Weights of a small transformer language model: MLP 256 tanh GELU.
Each number is 128 + 32 x the weight over its row's rms, rounded and kept within 0 to 255. Layers, rows and columns count from 0. Numbers have three digits each. The size before them is the row's rms in percent of the matrix's.

# down: layer 5 MLP down (transposed), 256x64, rms 0.0815, rows 26-45, columns 0-63
# up: layer 5 MLP up, 256x64, rms 0.332, rows 27-46, columns 0-63
down26 103:067133148064154164144089152123119153080157120119077149125129136192140209120112126097145194164158038114144108129136127118161106129121160179149129116150123133157147165163157097095151122143121065
up27 109:128138162173138066129142156106099096155142161112150152155136136165137212155173149140125106126069110063158085065147109143122106126121160089131142098067063171144142156106100160088106104151152167
down27 106:147067110120189129059135157150104134147119125174143137156117179077091153110176127143087075121181142147109083148094123157085129172136115134164079055114098168143076097142121173093113148146131137
up28 097:168126132142117149142087066135135081159151108124099135100124132080113098128128143106195160082114160144110111195104123118108113159130132229145144114130176135137109137190101087167175113082142060
down28 091:110136105151177111165136139118160135125093138093108132146088147173128161081094208109090098109104175089082100104091179109132141138166151056200190111139099174089099130125114102132108138115131167
up29 091:148139122104125114156122145112159137105220066122136133094072143141120161146122106109167110127097161184144092083098138156115141121157145105112143137120040135059181105132116121111121096206173160
down29 113:126104156148105095171069145082125086106133139137149162137121056140178152134143146132043094082163160118126098128158106146144097167112119092106148156144128182119080094174076074127158167144178116
up30 088:148084114173123052127083130102090160163147087141144147075156167120175080168102079140092118153180123123114093157135102079162140199100132108115120080139083110108143140108075084121155162124102115
down30 090:131109137092195090206113141165080097099128118131069132178117138144144073074102123126169168155088115063051130112135113113100168107120085146165119123115182149131151154155139145114118128156153086
up31 101:122108165136097148099105162077106125130141118200160159181168135178167128106114114143127155111069125112111105130114126040176163144164119177128112071066153126096130125162073126131180106154161103
down31 101:130102076139129144107127166153042130129134076142130143122153168093067130160138118173083103164146085146110182181104133126124129108178090066139127059144113151172121169145189153152124132132107089
up32 103:094073117102104123113131103117131125156056127184195143074093106172168136108170105153118188134075118100149152141113187115141168112147131144153115106080148143142066130129100058102164132149085148
down32 097:124129083089174094120113162109159125096078192126119157099161124134145159122099161099151106149135178130184111095120080097134089135144126221156150112093118111127087103051087157113135179084139120
up33 094:081060096130119172157105167109084094167195145098137076134161123158139138123150119108090115151132110081093139081128206133164115134116087127106125078171087129104115136102127094084117169120055129
down33 093:081188139112133182099191160175129083165148151131110090083115116098065189128119106146142124104097128137145148135164117169158166122109129096127088132187121096077102117158105218116095130121111140
up34 088:093133103082093155121133143117095095116121132163120113165097150155158167148080062170110166141163151062183149133177072191098115196097143136100106155140069171088120118120138132092122145121146092
down34 077:137095149114141063119093051138146115091132128175090156131090107145124095153103119121153160162120098126131126130159146233080161108157153111185187098105139099065119139108130107141137196132137112
up35 107:113104142194124112142187153107146159169141080085072181177180086151178200105105119114145135099119075118106145114115104137101123111155102153116152144135056139140134101074149114088099098110115170
down35 098:106098129115067142137118134100121159118155093139066099143070136144162172140183146118114130111101086140082141079176114162146117131108083132177126134116136119173062217124189180121127110161133093
up36 090:107172103156070139218164127108157081199125106140128124189124122120092073095131141149121109121126035128091113135124118119115157108087080122156119126167093112083147157098129152123145100080150159
down36 110:139142134103097110085108105114044156053131121123152083082116152122169148172145088080121131116126195142132131120159146108168098149149110126110076143075163100207163097153158097161097137154101109
up37 106:190113145147089150187051136114104162106082107139142149163137150099112109147145063127215184134113069183126092115091146123096137111137123108127131116086145171116083110144184155088127143135142121
down37 112:088177122116122159102114128149168115178167093132157124130116101097164137143120137148172109126058172111092115161073140150168144129106089119118089115208148109106145119190192165089154169079118086
up38 084:152138128177108140113077118115109092127148130101102090106139149156092134125157163121136142091185130078116132107044109114128145098020166130167183082125131156055090139166104104146133123156124100
down38 097:132139129089127132098140124138096106095151179117158099142072151152111146093125127097106163074117087184112117107185117141156134110123126037155121124158099087151208106087134061107135078117068124
up39 090:150162171167195102111118160074088124161136100190144099141146132165181166158128130097157140119074122156145109168056144206086115097087097128138104113144146104104145142079147145156080138131160131
down39 092:129113199195158131060146102079106124124122116138123112094127160089124202109162173128140117136136186098179119156166085097164126163122119098129053120117129079140119110116160120151193109086125107
up40 103:142139142125082169100071075137140066135117099113142189115150129136114165156100182163116053139180104103180162137102177137078120159134193142161104145117135119133170103145181072132127115105149115
down40 107:167174134149213121123119153147142116134121112151071105131113115151130137140101084179158161113140112120155154149150185059170072141098138152167118115115133136167174078170131152117129074112073056
up41 107:132098100139120110128094102139082154105158131096073166107123190146116134164148115105136058174119125156087134085139173178178177148067071090166155145148134167109122113130169061121119177107145134
down41 105:086116136099145133067167146110142162116157114137140135084153124138107120124140157140105112137099083172080092157129137066106150090158131055067068186153206123135119125084150193128136146145143168
up42 092:106097095167095121130093061080123133154077086162120159135143131158151131127227086103141155135084068143116163126171133111136085146027117125134099122155115115122131156133122133101147105081162107
down42 090:090116126144154136138098181158082136114163053119151167147102086168079167145128150175119082146154139147100100104122043082103179106117148126103087193156149156130107114098135143137121067118102158
up43 109:122147097133077085156100091173119133118186100163134149124115109082132170125138083127116088169104098174125138069149084163133137038169145122119153129102105117132164172059152155113102147147188163
down43 120:171093080156114173124115105130164093119172180173116113103132156124120165143127078118157097080092186131095077106155135181162137120157105157158156105117071124168119180150074167128113073107097091
up44 111:130111084133137118124098140152076138181158145114161131113138180092124104130099144146086105186068149159069170100149212157120152141140167137129046117123154126157147170109112191085113101134090120
down44 125:092055121111113101197168130155108171100147087085131106155117158099129128156157116150106108159086161210100178092103140179113109138146134173159147159152150147097114139153096136052152115129136078
up45 123:132145157228160136124174099133147148091204120130122090062178146151111117139154179129130093137137138083085157059133150144164153093121092166115135151135128120165098111153136125159050132103120127
down45 127:160146112127118158131098120160108178129188133153176144125074144081119051148070156185097173128167123166156064106141103048151120120132166139127130103091121081114145126147123132134182178125151135
up46 096:099162094116130159158129123049105110071138157177120150137053112074157114154158079127127159122135112140148116147133118116107172128161142145111085122222118066154165133113092099166165103129173097